python train.py --n_layer=12 --d_model=320 --n_head=5 --n_kv_head=5 --head_dim=64 --d_mlp=768 --vocab_size=2048 --activation="swiglu" --norm="rmsnorm" --norm_place="pre" --norm_eps=1e-05 --positions="rope" --rope_base=500000.0 --rope_fraction=1.0 --qk_norm=false --attn_scale=0.125 --bias="none" --tie_embeddings=false --parallel_block=false --init="normal" --init_std_qkv=0.0262 --init_std_o=0.0 --init_std_up=0.0262 --init_std_down=0.0 --optimizer="adamw" --lr=0.000989 --lr_mult_qkv=0.5 --beta1=0.9 --beta2=0.99 --lr_head=0.00474 --grad_clip=1.0 --warmup_steps=217 --schedule="cos" --final_lr_fraction=0.0 --batch_tokens=32768 --seq_len=256 --doc_mask=true --train_tokens=275600000 --steps=8411 --dataset="wikipedia_en"
Each number is 500 + 50 x the weight over the matrix's rms, rounded and kept within 0 to 999. Layers, rows and columns count from 0. Numbers have three digits each.

# up: layer 9 MLP up, 768x320, rms 0.0397, rows 335-360, columns 0-79
# down: layer 9 MLP down (transposed), 768x320, rms 0.0369, rows 335-359, columns 0-79
# gate: layer 9 MLP gate, 768x320, rms 0.0412, rows 336-360, columns 0-79
up335:582549558586471414497453543576530419570527581535524539444542399597518519525531510541504440534581525454493489601464501464491514540504524464454547527437394557645384471555570553475529480481443619518583477506488553546486476506477500447492512503
down335:517559481511459461546514512422454501528508484458562574461534524500422503547481465486388574444533435557515540433537554437492536566373550536508515359450448561501455513458539596441477481458479507558471467561535456446594524502453493511575490496
gate336:550584505504582565460425441408525428410516528440486580510510568418437601406518524463451447508472507507505446571517465504518573516449565571572505415522451497450577590431422481511567498492524564498506552502546473404538451523547507496465482557
up336:494518596526458580502485439437496462521453463374554542493512475511474442452484558513407466451530556564467407424574469447485439581510502490462526521498488493515506530469617440514490584583484534460496502516505375478489513499541491507481480533
down336:456423520552442498481447563476589481516503543576423478420517482525578344492499519477469478519552491474441445585551504436522554423522485511577607518527462497547466563468515396498434533491489482524615484484476482476490484473490468448412512487
gate337:486539469400412531543551496488510498474453475490412537429481481402498574455622536504554476435486619460433505492506561467479519569469528444538501518464415478489554481494459409467470552533521484562469477540553561445507438407481603421478419500
up337:557417577582449495527583553459555544635462527380418569513521496523545437425483419462529437516457537485518458565499487500510527439474615569452475489462476464526545403466436504440503517458577439420477404427502532563480536481497546538522528527
down337:504467453552466466492437488651563586430527525525467502524529442451549495443529573556485567499462435541436429520547473537507497480405569458547504502452564507472537538565438428513446437528429488592467473457498476474464344575512439462479513545
gate338:524457445539528496537372522519448369551468605510544505488499483430501470504657527460432470532618457508483484504522338577471444472482427561517565496476551557450563540442550524474466493520569503509488495488552537414537500568485451567475465426
up338:538525439510540408525516471506464499492506495452458530562508425530449515547513470526584439482471499489493570460503589541493452557566502393405472616468511542420507486515451463542501559418493451545537591499484476579480501442480515481462484526
down338:504448509477579516564458419541481486563481531577623431544502516458594482560512533511585519527534536451501450520499506497571473519490511541519552490444461559513629485535484479568507510558479423484488582494502526481506501465503498506457492483
gate339:518499507529524513477530454519460484442496569480481510516602594354556459523497525492585444537480625537565628526466503489491552445560370495580504489523555419508470520466465598484498478543531497529518553457464513494559566544465489480503370489
up339:405527567531477441450546439538563532471505493457491551499520541463513431516471436524542516566489521586479460522489486502482564468603429480501474450511534486503546495478490534463484450478524550469504532489583518535592449467450444448472477410
down339:588486485491462497497616573456481552484458521466406509541534488584585449542515391516441626525540508611548445488527509393543404462475452475472448399543509459467530490530496551509390489545524540414450527533507530523567469432476459445422516521
gate340:508499514566539430477508470575486529537517538460499492537498470470399508514542487564476519534485516472477487561447509437471410466554539546442488524499548513446579562497519422507509536521533498478502381489560520428499543470465550449557605530
up340:507493534503608585537477434528557421487447601487504487408583578429471509566515470511547517456514509484533479486438529452626460490469491387541537505500496498545484559490501516472557483553510479448428466464481461458503526428493544513517438455
down340:528585411492516515467540475489487546474559569551415472537398462461454491529458494594511513587501524440527534527594470465459381475457496538515513441553538515562509585531521525472521584626540464504522551495580551523423535486433544478580551470
gate341:612492451470531514465562478531441518481465501510477586479494486478465546421534433489452417584540500476529519428528670508464456501444532472500503539491453456565512566497556560393436549486517491517488484452484491520485429433457481514458440567
up341:497438555557510605614604603436546560467408557467517524471531507520486427416599569498517564468545502500476517577465460521554533443542509522577524450488479630452473491469547555590519437558433527444499486577371520477463463516527521544428500462
down341:545580466535438442538477483600457581417585486465513532488504520535491514465554440549464479395509493452544460556513491436441539467594500505528541432444485540465527541550453461561465425457485590530466535559499457509411556515504562526469480486
gate342:503505478556500577433480383497460522493549606469522440476481464493549559418547524469452453422487467478472539530724487576465499518590602510507496498463504518455510576428477542475529527515480511398576436489589570475429480540518575570481511459
up342:510450431516424443428435575480446536438542572408490522470425448365432459472432461424570447492536542462508563483392562373569512539480477544600488477529629461495530597523487449526509475412446569550413580602460559499470507504485425494544500449
down342:539504504428436477481496501528575495453406513457525608422469496507452479543402473448481532536487530447465421471486434566591550486462503440499462498495425532559513476471559507385571506394434569491492575546445548516400534447451421535412536558
gate343:558482496461590465445488515545504476575563595417477516542497496495465515478466515441469469536604477423456527444475550471492485544516547418551559605418478527531510550525403469552544534471489499568562534584490491510555521494439436557532488491
up343:484547627505470476527547603478531464580465462433504597442543452482597464458488526401438544587479563535448494480431421429476573505483485450464592556487491502483460485451429513621472511506515428507487553495413520491512404491569528529479503567
down343:480621585471463399511494652530553437533491579537595615521467489552446520486481503538447482490459547518498532564553539569464456447449391483507497427542483477545460540499493511485508462505449408591481515470497583447543513456496522500433493427
gate344:483448495509491508453465447498493501480500550442458525516577439560458495511512613439562506537558492494545486522460554550558496527569438493550566512480504501509347524434458617484575455383535437625493562491454491473593454509619508514463520452
up344:485435467474477513577519529480637554536491549445526447446524446486571519449436466509452422439468489488435457556497515537473500479504563462555463499504488375526472426542495516518492465423514527549510572409549506458588542438534493521443458549
down344:505512467440522559483519528525573498554514550494504511566547449571468592456471517468413525507545524524447571474538437483549501542555560472600505448576406462541552370505456526566461423507533503530493526494417549534469469548505466522512388550
gate345:399532523534556488500501478481504556351455507535546477521583465436480446522488484567511510503425466537403546481497498493531513410473521445466416491563548471533460555478403537446496519405553478469528535474490457485476490462455479438506501553
up345:424485490450550443511533537498534469534483476501463461499501507441446541459507523515454455521527518574441484562488599518547512485387531459471450540546429495446536494485478471502502537511542548444539419453483509470620483557397510545489379484
down345:580474496476499506479509536635548487435510654582452478452560471485413563563587459418568467490458563503510516473488469390520446466509494470488499505633476461460535498467496487533509442550408485673529492448590455494449486423584557494410472458
gate346:459483475437619429513512519543492387511416554398445531496472499504510450479603609471452527512540534459498528443514469392531539570542527517538486537567462468513494604466467565515486472456473507558569481364472559418511472517541500399507457516
up346:543550532491506505512488538452480471524505613502482468620479425468484612522492544525499576538521495533524488480471528486477497574489523473524477519424495489505530594546586589500447570491438499501521499478518511540455473547458608506523523509
down346:448378551479556411409465528437494569465498572564478497551484385519375566542457449550451504551550427517572607481573474408426563490523463441507486491585380522473425506483476445456494506505462589590454440481452429527530522441476673508493451454
gate347:514563452467472513483550469414536544547532607444487622426485435457380475457469583441556492498504664477422499539397491410569466532510469390428463539551421467397383544485452534540495508493576488498512477437577540474398534411534476516478512518
up347:539579514547504472479552457540403590553514478482444492454476596481539427518478434469405518443504558426494478470510419471598504528493532441497458456512532564432509481475532548491456407447499450518471449501505406563478484562579515527508485607
down347:497532621505557442401374446507522515461528566634501534419565548555513477523494407546479436508390452513534476555430509514593513470486529532521549530560508472555484474514517498520527487541465525507550566489491434442530543456481518552480507515
gate348:513494465508581441395457544449543559474528507510440495473587546490421527554504514531565547587570584549509536493466535466537566424491453544532503497464479558519533463465499551547399463420574438487482545522468505544428517427551542555513463601
up348:525435560515535436428510536559436451552515499405424447490442579563558478444582353514536564533462524539543466412543494513464454454438430507432411451516430491459506559435479448447462479472528465480530495474502562482528463486548499578529470526
down348:493588441555529491422551526452578568549438504546476539408479401506440554635466519541540476409511575470421562492525559518475540471533500563540472581435508523486536484542463353506488449493584553586467521520534451530442517465540475567414440522
gate349:498441560560504509551461553412483511472531561453429432414575455596459513444468522444494518489559494461525581565519560610459537471505491482415524502502509547511368480496420542448498482493421569481527413468511534583555589436588388563559481513
up349:506524434493470524495485494436567477435554552473573440439564441567476541439432504459580465514507521441420530470508501500471571584505465506490569557508499566490400536488389590448533440472537467551594463510536561553548531468555479557450432448
down349:494508523496466488429432513474555540463539501548521436339505448633474505440498564544537565523575496513555519538518530524505538539518489452520452477523592524482513505529414505519493502511457532527548473507568512540480541458595440508502522560
gate350:455519584475510551468451483537544448533449536589440490409418521467517504446507495562470429534548549554521544532470507518439507486516471440569538498527457593515449439437494550535594525589474426551476433505449566449446538470501476429406452518
up350:533468578544422600504473489518430568485504465567564502437403469426446434510503509562495454523534458545443468584527542516450577575555583466491456510494522493480519505510525496368459456545411448580584510498529489407418581527574588505565496556
down350:612512523483545563573595528560547497539527607478518451551552417541471509435477406535447512480641626521654411551545501535445386446451519438464485502559517507528474493486548517506475551460509350429467500612548564447473583538605479496471570498
gate351:493439414440514438461480503479547363499462463499434518452580503404497478532484582556512488505431565481463568515504520481486484490476530525475463497526452503499502503596479556466452556514487592520456486408503518466497520521463441434479504510
up351:517509432530489468420489483537551477577562577546462519521481510506456492494488478503461464497532574550492502506501512472517451473477535459462379496518482446458579494497434457438462549456515454385443488482516430490501481586560492481471520531
down351:526493468579507521498496548463388460465535497506503482486487452476468512487449539484554514461538501534522557617537557501551516539473520567356500484517516506513528517547434506524528519523510516485392500523534492577508513464438573476540516547
gate352:514486502544532389483445477524514491572554515571517510433489461437467555452551513413480506401522496567469562533506611451502480436485468462476493462543551529482391476524441567509514496481446465472631511434491443469506615495478388398550437494
up352:558503535505599508501532391554458502538481436475573528502440452481444486454570539563466526508497582551449500549519467548451505483531513474506510507500501529550521506483513510461539460509511583491567492450501440462583538502602524600448491490
down352:526570560596552542469463519492499483596494454466489396537469544453524527527450442462481478426439443518450514560513539447409495505492520484551526480510503497518505503531544381558529488492489484541497465529471456532543560542454490490558531526
gate353:495503513443463417471476441500537479466482541528524560447443459470539546463514531548555534526486557454491518551480538527452568563427558425478465399572534582556495473486456506541416460600450550516482464407551534520612567438552428539483543593
up353:630504452518608488488554515500467515487539457411447414527488442473533497519485502511609507509430448486425551462571616567485502511408499477629434563550528557544462507462416495578464447482505456468500534495504497498562498445497474589502460372
down353:583578493411451429570508468597513516419404572557462504505493522501512386476492548555473503506461520599549573470420515546491547523453475479509486469566548487411512412526487509502469583478484521552524410455524572635549507580528471508596466544
gate354:529571508527570497426481479427422502516432479464524556527467432500456515385489491478543540507469422546501593535511550565488469549462515557421496511533513469580563578475474510488444510606517539527615437447563479566510465418553547491533460466
up354:519473555461508523582501526549555502547468531513440481506509475462470545613454485477471543552494525483501575536446560407392450582398474416626506637413446509488450470463521507473531443514479520523445559465419423438505506449418529539495446451
down354:472557527557599515516525510604436491561465605528514395430527466434517516573578527493510611510536560519514518577471504448540503571429524495540457423449533494536504471534458526525507524552524533572537511463601476567545537460466510500494558504
gate355:442511439564496497534585527423487535454498502581531402402513425458424506525428576538512462435556539437513506417566527522406506592505633456497523453516539455615485534508506559480496464463538644493473450543563509462500493515530476523514474481
up355:510486510491510398506492466484500486472483440462517374486458560525605408540550487444507492472432520530500410453539526494564589534482461530512427412388557512590539440477606458605508490508440488510587500541545496638622586444497320528523551442
down355:556511549535526472475451570436504407463529448454416372411545469506414451447455493439485478429469558553495426527431520579558533548393504492541444495405414508471542523488520527422416505461488483580512514486445469502578493490523533446581469591
gate356:482507558531605512542508420497502456529515584544528507482525294437543527471527490457547533436373539563546517511452423536457416523463457501480481480440518566525377549477564487506498518483558397503465477509654448451491471498539541494577453487
up356:477511475455466502495571533472492509490511531498438475474490390537524373536440515494501450488487427584530447463449390510443443489529399494503496487547527482475441473485501494539583579482498465497413519544560468486491462498582521484549448472
down356:499478534497496450436547523433537453507456536520524457536409485514558488449459497556535542462531488555572488493484506449540520531595519566579523456570469524407461511530491550510542531526488503450399606511486498438519514475449470520499478514
gate357:516475556548492592511508415416497457496525506569510478421500449473537540526559457505548454426430513441534452523539530506639487484473543421438490504507538488530423478489499523391478549517444566515481561502493438591519505477546571534528505457
up357:469487606490489484577550384417528518521459524495460451510420478466535565548437536437432542508500509436497494483427491482487493497387507502537527558333400483487401490544424501488508524588516453474527558496535578577510430429445429509435436488
down357:498550540464431439588511498495516456498535487520498475463548501470452514453627403492517511513541532526398535476488568491569433474524457570445542550430524533556541582559490399459523503447441427454611527512546492505494602567554405507509502584
gate358:508485508393451515489535488560561576493400566464536473516541433458511537537501557509457540476490495496582548470452539514576480449491508568507590446516516592546455564537553514534521518528411546569563520443462437502570387548551454487496444475
up358:619517416485477471431485522537542538529587518466444475556518483481506483448437421515520541419492536540460385500465456455574496476531479487490460587504535444485423541626493474549493536502486494470606600559499520497472553469470509573515513607
down358:433434512408524527528615517523493477482542564516498533479511455464376458519488456555457476503522622440509475441470550465490522567386560485508483541450597596460514565480545502466444498416421505431432542501552495510460551520466485484485572563
gate359:549555531490498502508435499468489449524565479494518556447553466510553434475411530495548527488544469492378411532446451525522556535545553598480486517474406510562434472471592450466591497603516448470531467474517402480455529405550530544645555539
up359:436494521483502525403472604486566357436497432543522538402560539572459415470412504445570544461488546561572516556479526445527467584547496482536491605462462455518475443491406453571495427519489516543363459492423443463422484428542584502543510450
down359:511531557410491519469537514413640505360491408569523478564620530567509516505409449481531473525440495503552518485451545462489475475510568383529495609519527401463498527557519449543487536500562610450501549483442555573393504501510604480489460481
gate360:554573458429499503424401447496488441539545461502407493503532475526508528496504398510538481499459575475439567520441492421481511511559402558423501511505438535441578631488523573538463526505413528558586486535453518449437499519531548450476487466
up360:504444498508510453407475532511482478477452609438421491550410524555460547557454415498477574473529538502467443445541454460468476492423442447554469428459572482472475483514514491508524569489476581549530594538517591572434541359505434443513474480